config.toml
n_layer = 9
d_model = 768
n_head = 6
n_kv_head = 6
head_dim = 128
d_mlp = 1536
vocab_size = 8192
activation = "gelu"
norm = "layernorm"
norm_place = "post"
norm_eps = 1e-06
positions = "learned"
qk_norm = false
attn_scale = 0.0884
bias = "all"
tie_embeddings = true
parallel_block = false
extras = ["capped logits"]
init = "normal"
init_std_qkv = 0.0205
init_std_o = 0.0205
init_std_up = 0.0205
init_std_down = 0.0145
optimizer = "muon_variant"
lr = 0.00319
lr_mult_o = 0.982
beta1 = 0.93
lr_head = 0.00669
grad_clip = 2.0
warmup_steps = 200
schedule = "wsd"
decay_fraction = 0.634
decay_shape = "linear"
final_lr_fraction = 0.0
batch_tokens = [65536, 131072, 262144]
seq_len = 1024
doc_mask = true
train_tokens = 728500000
steps = 4842
dataset = "wikipedia_en"
Each number is 128 + 24 x the weight over its row's rms, rounded and kept within 0 to 255. Layers, rows and columns count from 0. The size above them is the row's rms in percent of the matrix's.

# layer 4 MLP up, 1536x768, rms 0.0427, rows 1320-1355, columns 672-767
size [ 95 103  94 103  98 102 106 102 100 106  98 104 103 102  99 100  97  95  98 103 100 103  84 102 102  99 102  98 103  90 102 114 102 105  97  96]
[[121 108 125 183 113 138 117  97 158 104 110  88  98 151 117 117 113 147 134 117 128 116 125 129 144  98  99 114 144 118 138 148 141 127 169 152 147 143 112 118 110 101 158 120 172 112 176 166 145 109 101  99 108 191 144  79 105 141  98 164 120 103 150 147 104 148  92 136 124 133  73 139 126 148 163 150  99 134 114  91 113 125 109 176 147 121 138 142 153 128 119  75 117 109 144 171]
 [111 134 158 134 141 126  88  79 157 118 107 134 129 143  87 108 124 142 144  84  96 129 125 156 155 114 135 130 119 117  98 148 146 124 158 113 162  96 127  90 122 153 159  90 161 116 169 131 149 147 102 154 141 107 127 128 126 108 102 127 122  75 107 131 132 149 104 113 140 181 150  97 122 111 116  83 142 115 133 100 122 139  85 139 115 151 130 113  74 148 138 112 110 131 117 138]
 [178  96 148 158  64 160 184 133 111  94 143  86 113 137 129 117 139 132 147 106 123 108 111 142 127 119 123 138 129 102 171 128 155 128 100 137 135 106 146 155 140 109 129 152 138 104 102 125 115 100 130 124 116 169 149 130 137 155 132 131 108 142 134 117 163 140 114 121 124 126 138 182 112 120  98  90 100 132 151 157 150 125 143 163  95  85  92 118  96 147 149 154 129 126 131 126]
 [148 115 132 125 103 121 102 115 148 122 118 100 134 166 116 144 156 112 139 112 126 105 139 159  98 153 124  76 161 111 127 105 177 149 113 127 123 106 146 123 100 129 123 126 122 148 149 112 136 119 123 103 127 135 130 110  98 127 110 151  89 148 155 124 142 139 139 110 139 128 146 165 125 116 126 125 153 121 159 147 121 132 111 129 169 116 139 117 116 141 113 113 113 178 140 155]
 [180 116 113  89 132 138 108 128  78 122 116 113 128 156 136 164 156 109 129 120 146 145 120 101 129 114  93 101 145 110 117 120 150 172 119 136 125 112 145 122 169 173 121 152 133 112 110 100 110 102 104 142 137 137 103  93 122 170 122 113 146 103 140 138 108 123 126 156 149 117 136 141 132 119 102 127 134  92 126 128 113 138 144 130 157 128 142 139 110 109 158 103 157  99 101 109]
 [100 166 113 145 122 122  97 145 135 135 110 125 142 143 105 112 132 136 159 143 113 100 131 111 148 153 123 122 108 129 161 141 104 173 148 124 130 144 131 141 120 145 115 130  86  83 138 122 150 140 107 160 145 148 117 119 105 106 126 128  97 146 145 149 126  95  92  88 131 152 114 128 127 131 108 117 140 127 141 114 145  85 160 149 115 116 101 132 143 129 144 163 152 128 124 131]
 [154 153 135 113 123 147 167 146 139 104 157 121 129 175  94 125 101  97 132 121 133 115 127 112 137 140 168 140 102 151 125 152 127 226 137 121 148 137 133  93 144 138 150 136 108 102  98  77 101 127 119 121 124  70 149 109 114 113 147 134 159 128 143 109 176  91 148  99 100 189 134  83 100 129 181 106 128 137 121 129 130 133 158 111 110 164 104 106 121 124 100  79 125 113 135 151]
 [165 114 185 119 142 134 172 167 100 120 128 153 152 107 154 151  97 132 144 105  96 147 123 162 136 111 113 125  86 112 125 138 142 134 145 123 126  71  99 167 115 109 143  91  78 164  91 111 116 134 170 168 114 106 117 121 147 137  85 117 168  88 176 150 139 136 139  94 145 136 122 160 113 142 131 164  96 114 101 112 110 122 105 135 118 105 124 108 134 131 113 101 133 133 123 160]
 [178 120 118 132  97 137 135 148 114 137 120 121 132 114 139  89 172  97 121  85 163 100 112 116 137 156 169 102 143 117 150 135 143  99 122 129 122 157 129 117 124 154 121 117 134 126 133 147 130 170 143 189 108 135 142 142 108 130 115 144 133 132 106 101 117 166 145 120 104 142 100 122 143 108 124 105 106 125 138 119 114 120 108 128 169 166 161 144 122 133 140 135 128 141 132 151]
 [161 107 166 171 122 146  99 141  98 120 124 158 148 142 109 168 127 114 139 135 132  98  94 129 128 148  91  96 155 141 115 180 106 140 140 152 119 133  97 133 107 108  83 111 133 135 101 114  96  93 133 115 130 128 155  97 105 129  59 103  99 138 107 168  93 139 151 146 153 132 117 124 142 150 147 150 129 141 138 150 138 108 157 121 103 143 149 108 127 112 100 120 167 157 147 115]
 [130 126  99 104 137  87 120  88 127 109 115 158 145 126 148 117 147 109 107 137 130 132  71 136 130 117 112 155 131  94  98 150 139 123 119 145 160  85 125 104  96 130 143 157 136 139  92 105 182 115 136 155 173 143 139 111 140 139 142 193 121 104 160 136 110 143 121  84 119 159 114 160 101 107 138 119  91 109 110  82 153 170 102 121 123 124 142 163 142 168 132 165 144 102 109 164]
 [146 105 133 141 139 154 117 155  84 131 135 124 144  94 151 102 133 110 134 107 110 132 161 160  97 177 117 141 164 139 116 129 118 150 128 122 116  77 159 114 165 124 122 168 110 105 113 144  94  92  60  84 129 111 123 106 121 163 117 160 112 123  84 131 138 145 148  99 141 144 148 102 113 149 117 162 118  93  97 133 101 134 102 111 120 128 141 121 121  59 174  80 104 104 111 162]
 [128 136 130 131  94 128 105 105 113 116 132 151 120 137 115 141 111 104 151 126 156 134 136 132 125 141  74  95 123 119 118 163 178 123 164 101 129  92 143  99 108 130  84 144 147 103 129 120 112 138 127 114 127 104 122 108 154 150 106 124 130 143 111 136  88 161 101 115 127  92 180 105  98  71 155 135 148 131  79 101 140 152 103 104  91 141 136 183 124 141 126 137 102 121 125 179]
 [137  79 141 147 104 107 141  91 133 100 122 119  94 133 108 105 137 107 111 115 102 121 147 131 115 140 119 129 122 137 141 104 143 102 121 108 150 125 165 146 141 106 142 146 110 132 134 147  68  93 159 128 102 117 145 111 172 113 150 140 111 124 130 127 147 120 120 118  77 162 110 127 140 135  57 143 143 133 133 139 134 111 125 107 137 158 174 114 150 115 126  87 128 127 147  97]
 [101 160 111 134 134 135 129 140 135 161 100  70 125 124 147 122 153 112 171 102 130 159 127 138 113  98 150  93 144 109 110  92 106 115 147 145 160 149 101 156 118 127 109 110 155 162 142 118 148 128 118 130 115 139 115 150 121 122 120 119 105 115 158 112 116 125 109 124 133 138 114 170 117 102 134 142 167 113 101 108  93 146 143 122 144 149  92 143 126 101 110 126 137 127 138 143]
 [119 148 132 124  99 139 130 124 130  99 118  98 162 137 151 128 106  98 107 152 164 110 138 141 161 145 124 111  78 211 145  97 116 144 129 102 120 129 101 160 102 114 125 172 110 156 109 154 115 114 131 141 123 122 114 109  88 133 108 128  65 113 117 131 127  81 109 146 156 131 156  98 115 125 140 113 128 106  85 109 160  89 122 139 100 130 155 145  88 141 180 118 136 147  95 136]
 [120 141 121 105 119 108 120  62 125 147 144 174  87 118 171  98 142  85 120 141 138 159 163 123 148 120 131 126 110  77 141 146 131 107 145 161 135 110 103  88 133 161 122 126 164 144 150 156 101 139 141  90 142  75 140 156 146 128 109 124 160 137 119 126 104 140 153 141 109  89 145 108 138 108 110 122 129 127 176 126 120  77 129 136 101 163 124 152 149 136 126 144 150 111 158  84]
 [137 151 145 124 103 136 129 104 153 119 164 112 138 156 119 162 113 109 122 140 120 158 150 100 151 177 129  94  92 137 105 132 101 123 124 179 148 153 123 131 119 128 139 105 121 121 186 138 122 181 106 119 125 100 154  97 133  99 129 127 117 128 151 117 106  76 157  96 160 154 133 134 114 125 123 141 134 146  87 113 125 131 135  92 166 155 183 118  80 102 114 151 121 134 160 155]
 [152 205 143 123 118 131 161 116 110 112 163  87 150 122 113  99 139 188 153  93 151 161 109 129 125 164 171 136 162 119 133 130 137 109 146 162 101 113 147 109 142 124 134 164  68 130 106 154  70 107 125 108 120 135 141 152 148 127 133 117 143 101 171 136 148 112  75 101 121 120 142 130 124 118 124 124 143 138 129 142  64  53 127 160 116 133 113 112 160 134  99 120 138  75  87  83]
 [137 133 119  97 116 106 140 159  84 108 156  83 115 161 154 125 163 173 161  70 113 117 108  97 113 140 159 149 109 177 110 119 151  90 135 115 166 129  92 113 128 152 153 100 128 116 135 138 149  99 111 138 146  93  87 127 203  81  72 147 167 133 185 117 129 142 137  57 151 132 134  79 131 121  98 136 151 111 102 111 138 105 203 112 146 146  95 148 128 138 154 131 131 124 138  93]
 [117 136 134 128 108 119 120 148 123  88 116 155 104  96 120 152 105 189  89 142 162 124 147 137 138 127 108 160 141 119 141 100 100 135  99 172 131 119 113  98  87 154 124 145 106 149 116 130 130 102  84 158 113 126 113 112  90 124 123 138 133 125 167 131 132 124 128 152 110 122 141 165 125 169 116 109 104 163 151 117 102 130 101 118 125  99 119 159 134 127 121  86 118 140 163 104]
 [107 126 150  73 120 167 134 125 137 124  99 159 149 152 101 166 160  83 115 103  98 148 162 122 166 134 171 148 151 190 151 133 155 119 124 111 124 136 112 125  94 109 112 138 136 105 127 114 165 114 128  92 111 136 118 130  95 125 112 104 101 181 141  90 113 107 124 141 133 100 119 129 133  90 101 145  71 146 155 102 119 132 159 118 105 122 137 108 153 139 156 160 125 156 132 128]
 [167 115 141 134 134 105 151 102  63 113  85 117 115  92 110  91 122 102 144 112 130 188 143 112 139 154 101 112 113 144 133 167 122 149 121 116 124 131 103 152 172 113 124 155 180 103  91  97 126 134 136 140  88 101 140 142 123  93 150 143 127 137  66 107 109 100 176 104 102 123 165 147 134  90 104  79 119 135 125 109 132 118  99 159 157 118 131  97 153 138 162 135 145 171 116 154]
 [141 129 152 151 111  87 176 182 134 139  80  96 128 148 162 117 145 181 124 107 140 163 149 127 157 151 109 107  90 123 118 119 123 133 121 127 152  98 170 152 139 132  98 107  82 149 138 116 197 145 120  92 166 141 161  76 111 126 158 110 122 106 131 122 118 124 108 112  85 119 127 121 106 107 124 113 141 131 118 131 122 131 115 129 135 153  77 149 133 133  94 168 144  77 136 104]
 [106 130 139 154 139 143  94 120 115 138  85 121 127  86 173 133 117 131 141 149 141 128 138 138 139 137  81 121 111 153 116 117 139 130 142  99 120 156 102 102 149 115 131 161  97 136 145  84 110 154 115 130 162 170 158 142 129 117  96 120 147 131 124 153 111 132 124 122 144 105 143 159  75 193 117  93 109 109 138 103 111 101 157 136 149 158 130 157 143 110 151 148 107  88 106 119]
 [134 128 116 106 105 133 135 151 127 118  82 164 121 122 115 159 118 156  93 114 112  99 114  87 132 153 111 130 145 129 133 113 161 133 150 114 117 111 125 126 125 135 138  97 129 136  82 119 121 128 112 127 142 156 131 136 121 118 100 156 109 100 104 148  93 138 169 115 130 125 142 107 110 111 151 128 108 201 149 153 137  81 118 113 154 109 155  72 126 153 135  59 129 110  61 134]
 [104 131 120 124 147 135 113 120 142 139 117 108 164 112 142 144 140 157 117 135 112 123 114 168 101 180 106 164 145 109 110  92 159 153 164 115 117 112 134 144 109 155 158 118 137 111 134 113 171 145 142 114 126 166 122 109 136 147  99 158 147 125 156 109 139 104 105 139 125 137  98 121 108 106 137 143 148 117 115 125 122 164 145 129 123 122  91 164 124 132 114 156 145 118 182 156]
 [142 102 127  93 116 136 192 104 105 137 133  73 109 102 161 110 128 170 115 203 157  99  78 107 100 119 126 104 156 133 132 109  83 147 122 142 121 185  78 134 115 124 141 125 135 106 120 142 166 107 133 130 116 113  90 111 117 129 137 106 110 143 157 218 110 163 133 118 120 165 125 169 115  83 144 119 113 122 164 122  96 145 128 144 152 177 123 114 140  93 123 138  94 119 100 118]
 [104 124 118 149 120  99 104 114 145 137  87 140 135 102 167  80 122 126 117 114 148 128  94 114 111 157 106 127 132 119 138 152 166 118 113 167 136 118 116 102  99 102 142 104 127 170 138 103 145 154  91 146  99 163 104 140 112 108  85 134  92 112 100 155 119 120 131 131 154 159 138 117 150 121 149 124 106 104 108 166 105 114 130 116 130 132 133 135 158 113 167 161 130 191 145 126]
 [124 163 154 146 114 163 200 158 109 109 119  84 126 117 135 159 109 133 138 120  98 186 182 159 100 111 140 100 117 133  86 131 108 125 129 121 116 146 120 123 114 108 120 138 130 159 135 160 152 159 173 135  82 107 172 119 130 128 103 148 116 117  70 128 144 144 145 116 163 155 120 120 110 162 122 154 116 146 121 125 120 144  97 126 180 117 159 118 139 133 105  71 137 108 128  93]
 [141 124 140 116  99 147 137 118 103 101 157 131 107 137 158 134 150 143 152 138 132 134 142 118 163 183 148 124 148 155 144 128  88 112 158 127 152 128 101  90 165 130 162 111 175  79 114  62 167 138 139 158 130 133 128 115 132 146 100 109 121  80 129 115 106 119 141 150 164 140 136 105 130 159  89 120 101 106 177 133 132 146 136  93 137 122  93 101 152 163 124 165 164 115 132 136]
 [154 135 131 146 131 123 124 126 108 130  77 107  66 150  97 115  93 145 129 120 136 126 137  99 135 149 126 160 152 118 122 148 146 107 107 115 101 122 147 165 152 122 131 125 193 120 160 125 179 104 141 126 124 115 100 145 135 125  79 129 143 168 156 158 106 135  93 115 139 172 131  80 130 159 115 154 160 114 134 160 152 107  78 134 120 102  98 150 144 123 105 114 111 122 116 114]
 [159 120 153 118 119  98 120 159 101 116 137 105 111 134 135  77 149 137 119 133 142  93 111 107 186 149 132  98 153 167 153 123 131 114 119 100 124 192 122 138 151 131 198  84 113 154 144 125 138 111 135 115 131 102 139 128  80 137  88 126 115  95 114 131  99 130 148 111 150 174 110 112 133 105  89 127 136 139 151  96  75 115 138 113 141 156 156  78 123  79  99 152 147 171 167 143]
 [126 129 107 116 137 163 144 104 108  74  91 149 154 132 136 128 157 115 118 126 132 151 139 134 116 133 119 117 145 130 107 120 115 141 171 147  96 155 107 166 136 135  99 157 111 150  90 115 126 126 131 118 108 114 172 100 129 153 143 128 116 100 144  96 135 211 124  69 112 151 139  96 121 122 135 137 145 116 114 113 138 100 114 181 133 141 126 163 117 113 132 141 170 148  64 126]
 [172 101 177 157 132  95  92 119  98 118  95 133 147 125 113 140 133 173  88 144  90 117 121  86  98  94 132 111  91 130 104 146 126 115 110 170 154 198 114 117 178 101 134 174 115 139 138 148 101 104 112 150 128 139 114 138 131 104 127 147 162 153 134 149  82 141 151 140 160 126 110 170 117 138 100 144 104  83 102 106 161 154 123 122 120  94 107 125 172 111  85 146 135  99 137 153]
 [132 147 139 117 109 127 116 132 152 109 108 150 140 159 138  99 158 150 140 126 139 128 105 120  90 149 121 104  82 156 109 150 158 128  90 164 147 139 114 126 182 141 132 105 102  83 166 173  84  91 158 171 152 135 151 170 169 144 140 153 122 116 160 114 127 133 112 167 156 142  86 145 109 111 116 101  77 148 137  90  93 116  75 147 114 122 109 113 106 186  84 121 154  78  88 141]]
# layer 4 MLP down (transposed), 1536x768, rms 0.0303, rows 1320-1355, columns 672-767
size [ 95 101  97 105 100  97 108 104  93 103 103 106 107 104  99  98  97  95 100 102  97  99  99 102 100 101 107  97  98  93 105 111 100 105  97  95]
[[171 133 133 123 112 127 180 157 142 123  90 103  95 171 127 119 102 117 110 140 146 133 182  86 155 114 103 130 120  99 116 150 106 119 138 166  64 101 153 106 136 137 117 126 123 142 111 108 119 125 148 125 150  89 134 148  93 153 154 118 125 127 120 144 188 132  89 116 134 134 138 100 153 139  87  92 110 104 126 163 133  99 106 119 152 113 148 125 134 110  84 186 122 158 122 121]
 [126 171 123 125 114 121 137 130 128 144 121  96 133 119 128 129  52  87 154 162 128 180 106 110 132 112 118 159 160 143 145 111 153 113 132 136 139 157 124 145 195 134 158 143 150 150  99 126 115 113 127 126 157 101 167 156 147 106  89 135 155 121  92 128 112 150 108 104 122 123 168 103 128  95 111 126 176 105 121 168 138 128 113 141 120 106  95 130 143 143  94 128 120 110 114 135]
 [141 120 107 168 135 169 118 132 148 115 110  75 164 153 134 157 104 123 153  86 153 131 116 122 168 129 135 140 165 153 125 129 160 141 119 138  80  88 134 194  82 173 131 146 154 114 121  95 127 138 146 110 122 113 110 146 102 130  92 145 150 109 105 127 155 115 158  92 144 119 133 104 155 171 128 118 131 119  79 143 143 121 130 124 166 139  79 156 107 132  98 102  87 147 132 125]
 [120 141 133 121 126 157 128  97 115 120  70 128 128 154 134 117 141 122 121 155 127 116 141 118 172 169 141 119 114 132 145 132 126 124 143 159 140 123 165 152 179 105  77 142 139 142 161  96 158 142 174 142 155 153 100 150 130 117 113 135 101 126 142 117 131 155 120 118 109 122 167 161 165 108 130 162  65 148 144 126 132  85 179 121 150  82 111 159 121 116  82 143 135 125 169 149]
 [155 136 173 116 118 143 148 151 145 106  84  96  94 129 114 137 136 151 168 140 116 153 142 142  89 151 134 125 145 129 106 181 126 155 138 117 169 113 117 146 102 184 100 127  93 131 140 117 148 111 108 134 129 120 107 135 109 137 148 104 140 109 101 138 121 103 112 136 116 161 152 130 116 100 111 127 107 154 154 121  99 138 129 146 131 130 107 133 121 118 156 120 184 149 138 161]
 [163 132 151 134 111 168  74  98 109 122  94 150 156 103 150 168 176  92 155 135 101 127 103 113 106 152 103 161  99 153 157 104  76 132 124 157 142 131 137 102 124 139  99 135 119 125 117 129 121 106 119 124  88 167 102 113 128 112 134  91 112  74  69 145 166 171 142 160 132 155 143 142 156 105 149 129 113 149  70 136 163 112  88 116 151  94 105 136 176 166 126  91 127 124 113 112]
 [112  80 145 103 103 128 152 117 170 118 149 144 175 121 129 130 136 171 138  84 172 171 125 135 150 127  92 148 140 163  84 158 129 168  89 135 105 170 145 130 132 112 117 122 157 141 117  92 125 108 170 126 127 135 127  50 134 120  91 105 119 182 129 113 129 139 140 145 123 155 133 104 120 124 160 115 140 124 110 121 120 169 153 157 133 104 157 133 119  79 131 142 126 115 115 162]
 [142 141 103 124 130 162 119 130 151 112 153  99  59 143 131 103 108 175 104  96 104 183 148 192  93 133 110 106 154  78 135 129 120 138 115 104  99 147 160 129 139 137 136 127 104 112 130 106 143 104 121 149 106 125 111 168 119 139 135 121 101 171 143 125  99 135 102 147 175 143 175 119 181 165 127 153 147 156 119 130 135 151 115 155 116 128 114 125  94 133 111 126 125 135 154  95]
 [150 131 127 152  59 140 162 168 109 141 139 140 127  96 184 174 115 106 141 121 147 107 145 192  96 115 104 148 141 164 105 135 152 111 131 127 143 124  89 158 145 111 146 180 127 151 124  96 134 127 105 133 124 132  88  99 126  85 139 176 138 140 117 125 145 111 178 149 128 106 135 187 105 116 124 113  56 133 103 145 138 138 122  84 129  81 118 128 128 118 128 109 155 141 150 125]
 [119 195 173 101 214 151 128 111 182 156 148 154 142 124 122 148 116 156 123 124 144 137 120 125 128 116 106  90 156 108 117 122 165 122 135 129 138 112 135 143 127 132 125  73  83 145  93  90 110 145 183 158 156 132 109 110 123 141 104 125 105 126  78 172 130  88 113 164 117 141 144 140 125 127 167 123 163  85 153 128 133 129 128 121  97 107 109 128 147 136 137 131 172 127 128  70]
 [114 131 156 108 123 116 115 140 159 172 108 100 114 151 126 170 104 167 133 135 137 140 143 156 124 119 146 125 111 119  75 116 182 114 110 111 132  97 107 139 149 119 110 137 146 140 144 143 112 113 130 151 117 132 100 114 115 100  26 172 134 137 168 123 139 105 131 120 129  93 103 174  90 152 154 104 133  66 135 138 129 141  82 146 133 156 121 102 127 174 151  93 118 105 124 161]
 [125 151 130 105 123  70 154 113 100  68 128 126 144 123 175 144 106 120 147 123 126 115 129 159 132 118 135 159 106 119 156 119 122 148 152 107 142 127 142 148 150 123 109 123 111  95 146 138 124 130 156 133 139 138  82 113 143 123  94 148 143 133 138  99  94 117 131 157 116 144 179 144  80 165  96 109 142 125 157 111 142 133 153 114 134 198 126 152 127 143 113  89 103 103 136 123]
 [117  82 132 139 150 144 162 130  95 179 120  98 117 121 114 121 119  93 117 123 136 109 135 102 137 133 115  92 161  92 112 133 145 125 103 110 106 123 130 168 122 141 140 125 109 114 157 114 143  81 160  91 136 106  93 120 121  94 159 111 122 131  93 168 139 118 119 118 131 143 162 111 132 143 116 140 108 116 147 136 142 135  91 152 133  86 122 131 116 135 102 137 105 166 144 116]
 [143 106  96 157 158 168 152 111 144  97 127 161 228 143 143 114 141 195 103 158 180 115  91 176 107 127 172 157 162 112 136 116 141 140 154 105 100 132 141  94 156 108 159 147 172 125 135 106 121 131 113 127 170 166 158  88 157 127 118 125 128 133 152 148 164  83 129 107 172 131 140 148 131 180 150 144 127 123  75 122 177 124 164 155 136 115  97 145 127 157 132 142 145 134 162 135]
 [142 139 114  86 127 128 119 144  73 130 137  90 142 155 113 118 139 142 166 149 123  68 120 147 100 121 135 109 111 137 146 137 138 147 121 162 143 137 100 119 128  98 148 116 171 122 177 128 122 142 112 158 102 103 144 100 123 157 113 123 155 117 139 147 171 200 125 148 161 103 126 147 164 164 117 144 175 115  79 145 129 148 113 170 113 125 133 162 142 141 128 140 116 150 143 121]
 [131  87 153 139 135 117 152 113 125 165 139 130 149 144 129 168  89 138  76 110 141 156 156 148 127 157 134  92 143 132 117 103  91 121 163 145 119 142 144 198 162 111 138  60 125 142 127 174 111 138 155 137 102 119  92 103  95 141 126 134 135 131 173 103 126  75 143 152 138 133 157 157 136 108 120 126 131  86 151 123 109 128 138 114 123 118 148 153 116 132 128 164 174 148 171 147]
 [137 119 110 130 100 134 138 153 151  86 115 173 166 148 117 152 107  97 150 141 131 121 121 131  87 154 137 116 102 130 177 146  97 103 125 148 124 166 122 134 144 143 136 115 107 158 115  97 138 143 129 116 126 191 151 121 141  97  71  71 155 190 138 107  95 137 111 114 160 118 125 189 128 117 130 147 155  73 104 125 130 140 165 150 170 103 118 134 140 125 114 155 134 118 124 176]
 [145 111 102 131 128 156 139 123 135 134 132 153 123 131 127 116  99 140 130 165 126 147 112 115 163 147 115 125 107 109 107 110 112 138 151  63 115 131  82 119 112 130 150 128  89 142 144 154  98 145 127 136  83 180 143 148 108 120 118 119 110  36  98 159 105 127  69  96 163 150  92 136 166 146  93 124 158 114 102 122 117 115 106 145 129 143 128 150 109 153 128 114 120 141 144 130]
 [ 90 201 165 127 174 121 139 120 146 109 148 140 159 118 123 144 156 139 205 134 138 139 128 146 104 127 147 125 102 128  89  70 125 120  70 128 127 119 116 112 147 105 122 119  87 124 125  97 134 147 108 123 158 141 126 131 117 137 132 155 126  94 135 135 178 112 104  98 155 136 126 140 114 125 119 153 162 105  74 124 119 154 134 106 151 121 151 144  74 129  84 108 136 143 139 110]
 [121 159  84 122 141 104 144  95 118 125 118  87 151 144 109 124 179  64 137  86 120 104 134 120 137 135 135 143  93 131 146 147 110 155 122 150 149 111  83 145 143 176 146 173 184 114 141 113 167 126 125 146 105 153 133 104 120 145 129 124 118 131 142 137 159 145 126 163 136 161 143 162 135 110 130 109 104  90 102 116 164 119 133 140 114 147 136 117 131 125 118 113 116 127 127 121]
 [102 172 114 169 154 125 146 137 120 153 146 142 106 134 159 151 139 133 152 122 112 113 117 123 116 118 108 119  97 171 138 142 120 148 128 127 118 121 142 104 151 115 163 160 104 114 159 131 123 155 141 143 132 132 150 140 156 134 118 110 109 129 116 122 132 127 135 161 136 123 154 127 136 124 125 131 163  85 114 121 175 142  92 105 158 143 134  92 127  71 140 147 136 134 159  96]
 [142  93 143 135 104 164 147 137 106 141 154 127 165 135 103 156 114 113 113  97 130 120 136 122 187 133 143 120  65 139 176 153 172 115 119  94 149 122 157 147 133 120 139 148 183 127 133 112 130 137 117 112 146 118 118 131 146  99 118 109 167 152 113  69 126 116 100 142 118 106 100 141 119 176 101 118 163 140 151 165 122  89 159  88 118 125 111 114 153 102 134 110 180 134 162 166]
 [120  76 158 130 153 146 128 127 107 122 158 114 121 124 143 140  99 117 142 108 102 110  84 138 118 146 127 148 120 131 148 151 133 100 115 102 152 152 126 170 179 136 131 134 131 119 164  68 126 110 131 109 133 168 135 166 180 119 117 194 161 145 101 155 147 140  90 129 138 119 138 119 142 159  97 113 150 157 135 113  89 124 107 150 116 122 104  53 152 139  81  62 140 188 122 142]
 [141 130 140  95  92 140 112 145 131 128 121 146 144 107 128 112 135 171 113 114 101 149 130 158 125 160 137 121 125 122 153 170 144 137 134 150 109 135  90 130 113  79 129 139 145 147 138  86 148 124 131 105 105  98 128 134 141 138 134 127 127 114 112  93 147 139 101 121  78  54 109 168 154 168 102 119 158 151 163 110 114 131  89 132 141 133  56  97 128 155 108 131 143 145  90 134]
 [157 116 144 158 143 110 133  96 162 126 170 131 136 108 133 156 159 109 122 156 164 109 146 110 180 181  92 112 159 132 125 148 136 168 116 132 139 164 119 129 144 121 189 126 126 128 172  90 144 141 125 176 161  88 135 156  81 146  89 116 139 120 109 143 139 155 163 135  92 128  64 111 120 171 105 158 121  99 134  71 102 152 128 145  97 148 134 160 128 121 117 116 135 135 111 148]
 [141 120  99 182 127 121  89 180 132 129 152 130 124 141 118 116 136 170 157 116 123 116  90 130 155 153 101 121 101  95  73  98 164 121 128 143 103 146 160 152 136 121 170 116 143  99 128 117 117  94 127 125 183 125 118 136 142 130 126 156 154 126 130 126 123 108 115 141 128 128 132 116 112 160 151 137 111 120 151  93 140 100 131 171 128 134 123 123 140 141 121  73 119 214 149 153]
 [126 156 136 148 148 113 102 113 162 129  99 116 166 119 122 141 153 118 125 167 120 118 113 157 120 120 140 139 133 131 121 171 148 158 158 180 160 111 146 117 141 167 116 132 131 120 119 126  97 148 115 120 155 117  65 132 105 166 103 144 127 117 130 118 179 114 113 145  98 128 123 116 153 100 111  32 123 129  97 120  98 172 111 123 132 131 154 127 154 124 130 125 136  98  98 113]
 [119 128 108 108  98 140 136 161 145 111 109 132 167 130 162 110  93 113 132 174 156 140  98  92 135  73 118  74 161 136 132 126 141 134 118 119  92  96  98 151 148 194 156  96 114 157 167 111 137 155 192 100 133 127 115  94  99 170 146 144 111 151 116  83 150  95  86  86 119 182 123 151 121 164 111 118 146 126 138 105 162 113 126 127 136 100 125 138 158  92 128 139 141 141 146 153]
 [130 138 112 130  90 120 155 136 126 127 131 105 109 100 124 118  91 186 114  93 137 127 112 117 103 138 128 103 135 174 140 100 117 151 154 120 126  96 162 125 127 111 144 144 118 145 119 130 135 123 100  89 102  95 102 117 141 128 137 110 131 153  93  66 117 114 142  93  98 126 108 101 131 109  91 129 151 117 172 133 141 145 146  65 148 133 114 119 181  94  94 124 142 118  94 133]
 [158 120 127 120 124  94 134 133  98 131 129  85 129 149 127 148 105 126 141 114 133  93 170 101  86 111 115 144 139  75 139 149 111 139 104 128 147 115 130 144 128 126 105 140 207 151 147 129 153 134 109 147 144 142 144 113 119 131 172 107 107 147 161 109 145 116 133 144  98 144 102 104 154 105 135 149 120 108  88 161 110  84  99 158 146 147 138  97 132 156 149 122 136 121 166  90]
 [190 110 166 173 133 107 121 119 107 151 124 178 135 122 118 117 168  68 110 128  97 142 129 100 126 126 143 139 142 141 148 118 120 128 107 157 128 107 157 111 124 127 113 139 104 164 122 150 100 163 140 118 133 141 128 186 115 146 157 145 129 105 162 133 137 135 135 151 125 145  86 130 103 111 125 102 128 139 100 131 124 106 112 138 151 137 147 116  72 103 116 137  85 132 110 104]
 [179 156 154 140 144 130 119 125  92 100 136 123 120 151 119  88  92 128 137 129 102 131 149 107 155 133 162 132 157 147 128 151  65 136  57 150 113 124 127 160 156 106 146 126 132 141 167 132 141 146 208 177 113 119  99 126 137 111  67 133 154 150 183 119 105 108 166 102 142 141  92  79 124 132 141 162 114 116 177 132 160  89 156 159 146 125 156 173 147 132 145 112 127 118  80 129]
 [150 121 172 109 136 121 139 125 120 112 124 130 156 134 166 118 117 128 109 151 125  98 132 129 111  99  97  92 155 119 147 110  82 142 126 148 143 109 161 108 132 142  69 132  96 178  93  97 115 132 110  81 136 103 161 128 137 141  97 157 168 109 112  82 111 102 116 130 124 110 122 155 136 137 133 170 126 133  91 120  94 145 120 121  76 130 139 141  95  97 105 131 131 135 129 141]
 [146 143 170 129 170 157 140 118 145 155 188 105 149 149 129 134 139  98 135 128 120 140 132  82  93 128 118 133 164 111 141 135 130 103  99 145 122 145 103 152 160 119 149 161 112 128 149 141 159  98 116 153 150 166 157 101 133  97 151 145 145 127 171 147 121 153  67 142 105 148 133 160 155 133 161  65 182 111 152 124 142 152  99 164 118 132  99 111 160 127 144 148 106 149 130 139]
 [159 130 114 112 140 136 143 125 132 149  64 126 137  89 104 105 115 121 149 113 121 140  65 185 119  91 156 129 156  94 137 131  73 113 140 131 179 157  93 133  87 153 138  69 130 114 101 160 138 161 112 135 164 114 117  98 106 150 154 170 119  91 108 124 117 140 139 127 136 151 110 103 181 138  96 141 117 109 145 121 127 141 149  89 121 115 143 145 139 131 131  73 139  96 188 132]
 [130 101 124 156 142 139 100 123 100 115 157 158 183 116 129 178 136 123  90 128 123 125 129 106 125 115 121 126 156 129 106  99 124 129 164 116 116 116  98 125 165 106 126 168 137 148 133  95 143 112 145 128 153 127 150  99 128 156 151 126 138 103 113  90 194 141  82 145 128 157 120 124 116 134 139 127 165 115  96 143 145 101 111 136 157 115 145 145 136 170 146 122  99 130  98 107]]